From a checkpoint of a small transformer trained on Wikipedia.
Architecture: RMSNorm before each block, rotary positions, no biases in attention or MLP, untied embeddings.
Each number is 500 + 50 x the weight over the matrix's rms, rounded and kept within 0 to 999. Layers, rows and columns count from 0. Numbers have three digits each.

# layer 8 MLP up, 1024x256, rms 0.0871, rows 637-736, columns 64-127
567527523494418499534486566535537503420485559580478486540443461610519467532433452508540518486558496540543450428480446496493488422471465522557500487518507520500456511539542546543370464460471557
578555462470456469471450466494447460399445576587398574515453431501528592471542572472465493508481470447412484505543517457568523483485420432512461483390510433489506513485539512509507488497509521
578464567544529494541431506477504430483532541445496473499545454494441439522466558539553571422633445505553522505435555452553517487484525512427518558515458443535502501419393554482509486522397632
523492513561414487517421443462429436422579496558480515492453560427538531581528461523531474470435591497447488487589460574543516441405546496544526422603499529516423621517419574518502408518513564
487499611471527427389523632428536421463559480599561579500533479520438555503480558495467410543533545412459478491507426492579532404389538452578524506594573519487530526452437544450479407601487510
474554660488476508534486417549467535493467476449433440507602491443525545512321519517483545398574451447390557415534482538445532432444470519462505517451578487519491506620472503486534480543483500
497525549502422450435480431414531523550495624472448544443467486485484547455504593507518491507458484521483618432503558451478442561464507477548454469483517442558514527562516491521559504495486451
497489600472507498518460493386527485518467475566523520475489405546453509444483568507517484606518507402400379469482465494510488558473440567461508532498411452486528557512493539505617453404568554
504514528553421536464551489529537524550424428432429604447475509428526576472522525499474480480543428445497353568478461566462533455497477512433484525450494471490545456493523462498453497487478452
427520474533434446537606408513484426438453519456519453464546474500511570551577461533414445626560458485576536447505434508481508458429495482572463523467423478465486519491488600439508455499579483
414501573530592518513427523409605480457546469538470509479483538458477474467583454447499495584525467565540511492505514530585560462534540491511511560491534464481430474428559521539502422502466462
455518538470521493505530549542502507551503470520509580556590590572624499509468477530456435407444461473635476540493459513545437466557413407624410540485394509438424512468560395525474472484433496
539475483473507504479476506597512517466414525472554497406516536515485475507505486491581480480453506488463434534482378560466386470526481518467438486477487513459402498476549488476469540504440478
510493472413481500495506485514509540486498491467502497476463443471567352475644536544454464506536438505413443465593417502539612524512531505457541437573505443571522521520479592573550484511543480
447520485466584469597445454416395525472513509413422568585539564469489432475503500459385410455434464568512475532563514529403495422474549526466453560510504454514564508505564541424573493468530502
441429539540538455535532480444516521454501427461444461520456524533507477431489476441587521472474432533514517487462459507502508475528458467553455495563516521462541546531528504493557524571564495
415495522509406476505530542486549496517422492541524592495467496521510571513423419475576518534502469536490436484518470459538472474498522475537490515489509436560547529601465402521394480458518474
502640453562488473507466486495456556492452544478531550498482438538645433520512505514411595590522446495572569467464630480471475500597542517501536422518509525474536435440492500409557486542468494
619517476553561524521491546521520506491555537455463514488510476538428427543460490424470453418494521500439495462595411424586570436499535490527376537449510508364455541532439681557405543406554493
555470593538523436518534506482480439531455458489541545484521496531511520565414507486407633563541515422528455504449532515622510488596490508511492440473506449488470612512505502417577549558449505
497498435453512377453444440421479457478583524492507474528535504512455550442499536475449460504539584527435542524499610494588469509508510530511510514409492465499506522490435458472506521493528516
444560502435517528504460437565387487510465442569397480511603593481431492468451467495464484368544577499489532397549457445499471480532513584473501506550671478517558604472529516413479571486495437
489407534471486386518513537467511461514545477502416423536476520481403382473509427452497480503521526446525498502497533439495484439556497539532530469523388554509541472543551466474502481490462449
552490501423570483504528407537430501418528555570507409546449496513530547472480497565602406478499530473448429497515486480568461508537540526454619520516510389441470477485508529448493530477523428
501400516441475393553474498397444524534519480488516469477552512442609469522430522449547426504548541519427512496468577528538394582476524560504621398476461463507540487546482440402549463493518488
462467453459561514581539482413582437436460499466564535531495583592581398535611506535488530513552522574460567442431498434532584576504440551589489570486527535498512495522462538418570531496501468
589502483532373472588539495497608469563493564502470592451465423563480470506531513623582460513577479430504443524482481438532464449542457475470530482555486424544530485518480386454519488531409411
395481397548438445522496528545505445580491457504511509497487491446491535469601507467530461510584545474563509437462466527462506513409514458462379513548559420525437459465528448468548470538501485
519610518530433472504507560515518474560544532510502455528468544481536573525540519454519476510572486497487513513466510407480538404530517473526462487584499595487444514522453521469426466482482489
526448600513573437498576413478520554555489485501488467511458557527504477545382515475558488522472494523455530556509483494467511564530473526579599519408499573484533483516500472522486475540612544
531510521482526536573491494490464457521501502486516459532516568579504501476471446518452534432431567490526433451523481509497524520511381525523479522546557545523525450544417496531578559534560563
511403485436555538444479467441541485529547568518420494557448534635447505575438519501525451482518483582560489532470509547575496517539391499480523429424426536533566562471534483496519425491475578
480535518533479510517532520524526474515496522441601478464495470604516485524514541470468540526555531475499530508472590520546505467502433506526403444429513470494485594619473539567479534466519441
553417484546490481551511424496434451502560420516524525524567516551477561493416432589433429462537437473447501513546585489499495424439575576516539470530477437579431485470535501364491445528454588
493568481504469484474487522496500456353518508544463464561551398529508507445570589554477609484555454394431514575535459454606610479512468427505486575492546521493481479459366439532651504588479555
536615582426444454471448620546509444577476530493469471516534481486491517556485551476526546402524450453494551558519464525534474479473489528435568410517408484606340464566545532408505470439548505
443514594439436509491528467439550514413511425436545491479534520485539574518456545428538526556482428508518594496548497480579437527392456540580540501602522585503529373486490525496494500487416543
468509523595522502548500540512478564458477498566542512485413524538437505596509493423523502523503424547536454523502471429469432464515490522530497452448570464573456522540455521506471576524506477
476542484464472504405494513499530500550519535482383487540508554351436484458591518494577410538416491440536504524568517465470522417411489487564529455472520523529441624519506426482423459571533546
469434507504482448475470503501442527562529540503486537483456392513465474422509573527457564463537518526476435494475438512506414498574495471518555523525443436522535481512506523511490539473500522
415473503534507481463490534527523464474601450464452433437564547439563561559665613431508539470584436541442443373558529496516441558451544491481576584457478495563501387532588501399513588430548423
481469504565481534484497517438572436521488597533504471533430581540525510526508607469501495478480486452445539459488404432549526519446481517544502516609485676542450608614539494566541470485521546
529509448467470519557541490470459492563544549572504504547448482442519557461465516487609527536583509495423490372508510527474524485479508576473426507420479496444526415588530421398468504492542547
498549613536421482438514419415495464504571446396540426391544475560530589484532516536519524475445519579536496457566527533497424416529461499591526489450494461491440474630502524410499560463511427
548569532540441398407469509472527498411428564546472470533547499604451561462573460569515427548550478425522404536443424514495512483528478505566484564503588536525410624526465480517446517479523581
507578536482488600499604537455497496590547490475555491531518525583504557467459555556555607503528465447513472465524482557509471498508526546500524518504534519509468510516382572426606477563615441
501460511636470519450428559494466518390493450509495407508506534422588431506462491532471607389492522532529482526513512453552607442478481451400570508488496516518520550522550497569495459589470539
532578488543430455454376458499412570434478484559517566476599437497562416522450469612496463532525596501565468473530542472584590496557501515517437557442488466435458499576597510447463440565512498
517478501460524551478497520465441498524509469491545585532619404517485489544476479467532475537476562487452526459493448493598504459475497461507484466535548493474442481559459412488602542462448512
473524432467460544579520469469430514518557487454616497513558471575557560530453412424471511545430575434534435486600554659404483469481475534513462517615512457462482501518521450444529537494562451
536499614483489520487394543537493598462534531525456473526494420539530436432490529479491568552543475428584423488609444414514473560404510550548592530477526490475580428530513503462463424516483395
540456566524537430495445469521547499508499535510493566554568473494424507543506463511485451611500522481492483552543474521527456446408448488452456534433512538482470462551534430535576493533498492
503562485454449545544535437479499571495631432434518474474470583477517523490584470493546523454512495512488512555480431490560457510593526504381470531431524508480467587493522535435500573549553492
564450404388529407438489552567443422515541504559454522506534545550505467462508509495468496544549469519500488510507520480517495478505537455435495627556474502499532552451496465449442484574417585
452477518513456529535453510597477505524544460488578430651486526476469499446505450559646455465529465553429475424443496462501474450490559501427514504438606408487471510395592551485456495438616458
457442626549571589558417500458504493545502523505545575626481507469506515504528539412405456382546423400515449443432510549549498566412487557490475444506536515445483447537556483502438544524563541
566592512405574452477487419496442414562487422464522557531473505541438479417458453506522546488496567492530534585419568453573535455457434479505487585426525557488515481462480493386448399463440394
566462471511486486501399517478384569544500486493427392515508563449522476470459476430509452416438496393507577552511361454452445507447521451511545514509473452444490402561466476493450491581449597
475539596535502549466432476569496435557442463462588543485442526529440557554471573509460476578501551495458529433497487508512498453442461508526467476518476559481440442526523532567492496495571508
582544454422460447559514449473536463497488457576520465421534499475539510492556498501478531533446506556551466569498525448541560488527530538513481533509418498501514484510471473509530513514467524
577534515455461493564507538500481435537470498466390518513476489516518555473513477540498532534529484588485465428430579457488471460512459470615553518524420527489448505503545534443483568412489499
504393525438528512636463492484440561517565566585463455478505576503437437544495503385528501508479574536532538459413519454522588479378514511531557503484467521481496540458507486498495298429530491
535547458529506494429526507465579466584466430544452433557481573491541485500536594514487512506516585490573476491442512513496545460544517500517473408449575545447554501505421446521563565519520532
495494506547547435515407459507519512392585494566465529427443467473593553596559471451508478476465571461467442530576456497492503492450598637561595445564513426469487545543467573568627492496518482
551639511563544478379515478481567533542599432525502362463490512424511495508485535480559438570522539458459473519508510505583526390462435428516455502446467557518510471550483517456491512507580539
456480489550551518576418474462467445393491526519424443477424453410585498513546532510513545548502365580495482482431528410458463499481540429566507448553492519436469428504516495483498435412523498
536360474523441455472520586507496451510397460450494514511504457464500566502451488468555498478551528491522486486428487513425374447454474504484645550454495567524439492490481518467590528488536485
437460566523469566496492541476444491621544456531425544602473469552512423501505481586489425511508469582502456423553570483472489463493487496508487514544492485487517529504567423514523431591532577
469489449537537538535535454451484488576564499482509495507491508505430511514533478503519378488477480467557523461508446569469546527515516503447515417513447498493560435494632578555505502470540495
510485508501519538507480637428573470585431478456506489623385515465454446553571509473505610534474505521483567543506472479471511473440505568497515498480490405492521529555491535476472521521540402
511474500525512524599506573430507535442421580509478500463493486524538505531456515530593455458499502465436551536545442548534604511530438551560564554474618570532528512531458518557484469426516516
499509447528517489474493555468588610485456433521483581561484377461477467572459457477547459471461507532482574496574524528450523446456502483526464452429463486500524552517508444530480382483539480
506475577490482433556548507561466500436489546555579348469618533498553501500368521449616408372489481366480540500532581418527459566459508514526579535538596539575543518529468624469475462566535495
526470547496556575480430553527499546568528553494553506639481457389402532536479539523606469638574552439577504388466547498532610577508498518457488485546550480450511562567389481466497546572513517
508495620527490590489464479504525559497452519491436548476478584550533461464499479499451528477523458565468447508494476550598487499403490540478476461513413432463440463552426520548503468503479518
500477414513492447448399551455579504567525448591498463459482471446567463599515569451457518593501482420486478477552503511454521546519513481558569521470520478516594527525439478539511455567456462
406499507572456571426497535433519566504421399462404453368518478506411519470438488469428454478511595596456516530606484498616531453539539482582624552507518523510500490516473464534486549513492468
439462445550516428544417497450500477500519529426480451467620534521535478538557544400496529446607501487550468599528597516472550539489606511615495515520524342524444542474491346558594519584508509
460540406534421436459523459524497472570520532545631449495487499535546456576546503499488561486467441329495606432420507475542521547628489501395562572498497553568413531480496554597504461527515465
506489605604573558490504539516486514494500488536538471533546515579502487507464468552521519469493461540453454523491427449477539493497510508509536499540427519494496501510470474545569591534512539
461529533491545520483492448540489560587446566577476459629503470449523403472458528373519516503497500480433549532543483510483598480475520417473608580548564490544499504482542460581526421480505483
560551432544404540588495504459437508539556493477454525446530497520594520527434557575542479442430439521457431563510479528557590471547560501565483513582410485489425624453471431508452465488495555
595485562421494484503448543576574568509562572587428480517505561510444497466524421511522503536515560427464523516476449436495479388532455483523471498357580474559454560561542569503579524399468536
481535543466491459451446571462580528510511495494451477427507474525431469515518486506478529433516497486519545594464602483539581483507478503562503451510594485489508415518478439443471566511468507
473546495600496527480537409432423420561469528558410492496535490530493447508492533491465515547512504519545577537518555478494500585488461579505468542540519413493455446473460455537474556427478516
551540520545435490525528561435429364523497507397483508465555579529426500469405590409532568477496479571536562445530521428549456454482530492415521473453511533554471560576530487493522501544520507
526436561465429501569421465550476495504588442540415522456473447579509579518457405561530549483540421531470557464594532448520486559449508477542546535484455597587503487503521509503459526422493435
457513459443570508609411517508500523554471384640520452569327518490530393519455511477462518459523539458536483525541517528542464514517484527522540565447502466518490449512503477540417423481537520
544393476510575470489400433422480475512503514560609463446450378636482571533603593437483550531614569424601520503563583401343532445550606435458556482453453570589482467549560609528528504485555469
473536513611484609518468470473470533624510541458526477608529503538494353496530457481422473570476469484478509506539466465545454464439524515562544442410486486590516491396566592573542459425570447
568522454466508479515500474514540562498509575518436506506472479476563453413549499569559538581450423536477482437484485445454503499503491502493393515514483395552429516502397514497457469499410485
423425511495469566510444547521560522476642583581422490519497416547497525501453522498501501518526592528572613534416561454488618456578494465532530558441554436497549446548466578464452421431521449
562427557609523460640467462593475454419516555523400503602492523577507425525489523506509452533574464505499508463479505407565554418483550523577575482530514406480517472410556428510466562554378470
565476490512477502542550426511576544530541497497487532547486511540475500496450533465485509625560458479505513384532520593515487459461481516538556544503480528503433571521498440452500474499586590
428528528529543419537551414457495535580451491547558439477456436430487522420457463479468541606563575450552457509551427478549567497506513508457564480480510538503586512469450601437520478462518514
501507560477434502472536550495468467480499444554433415533449456485512494461525438381566468509383482391580513558512459586430492542497539533433499481492432479428484501594581467520461534451524426
395482448495454597448466470473535477485567500488478511505491571503511431524546525366531528490476525529518460540512517428552494433443568569489544578444487399415516521531501482562504487554572466
395447555630563468390468609491497429526518581524415464553533453531443534510477527437468413439485546447512504485520456473528525417428432475538508484539404510546500485632489462478539521437561463
443455441465553610526494504570473478438423508504457544475530452548543488486441610509479432483477546460559560453436565503494461460563499505432458487483567515612505561450391509491482478420462583
458499526463467570554526531559501474530524474546515456492469535513431488499523433514608527415396505483498528525574495471498516478492525520462505488520550526487434515474549468521509521557507563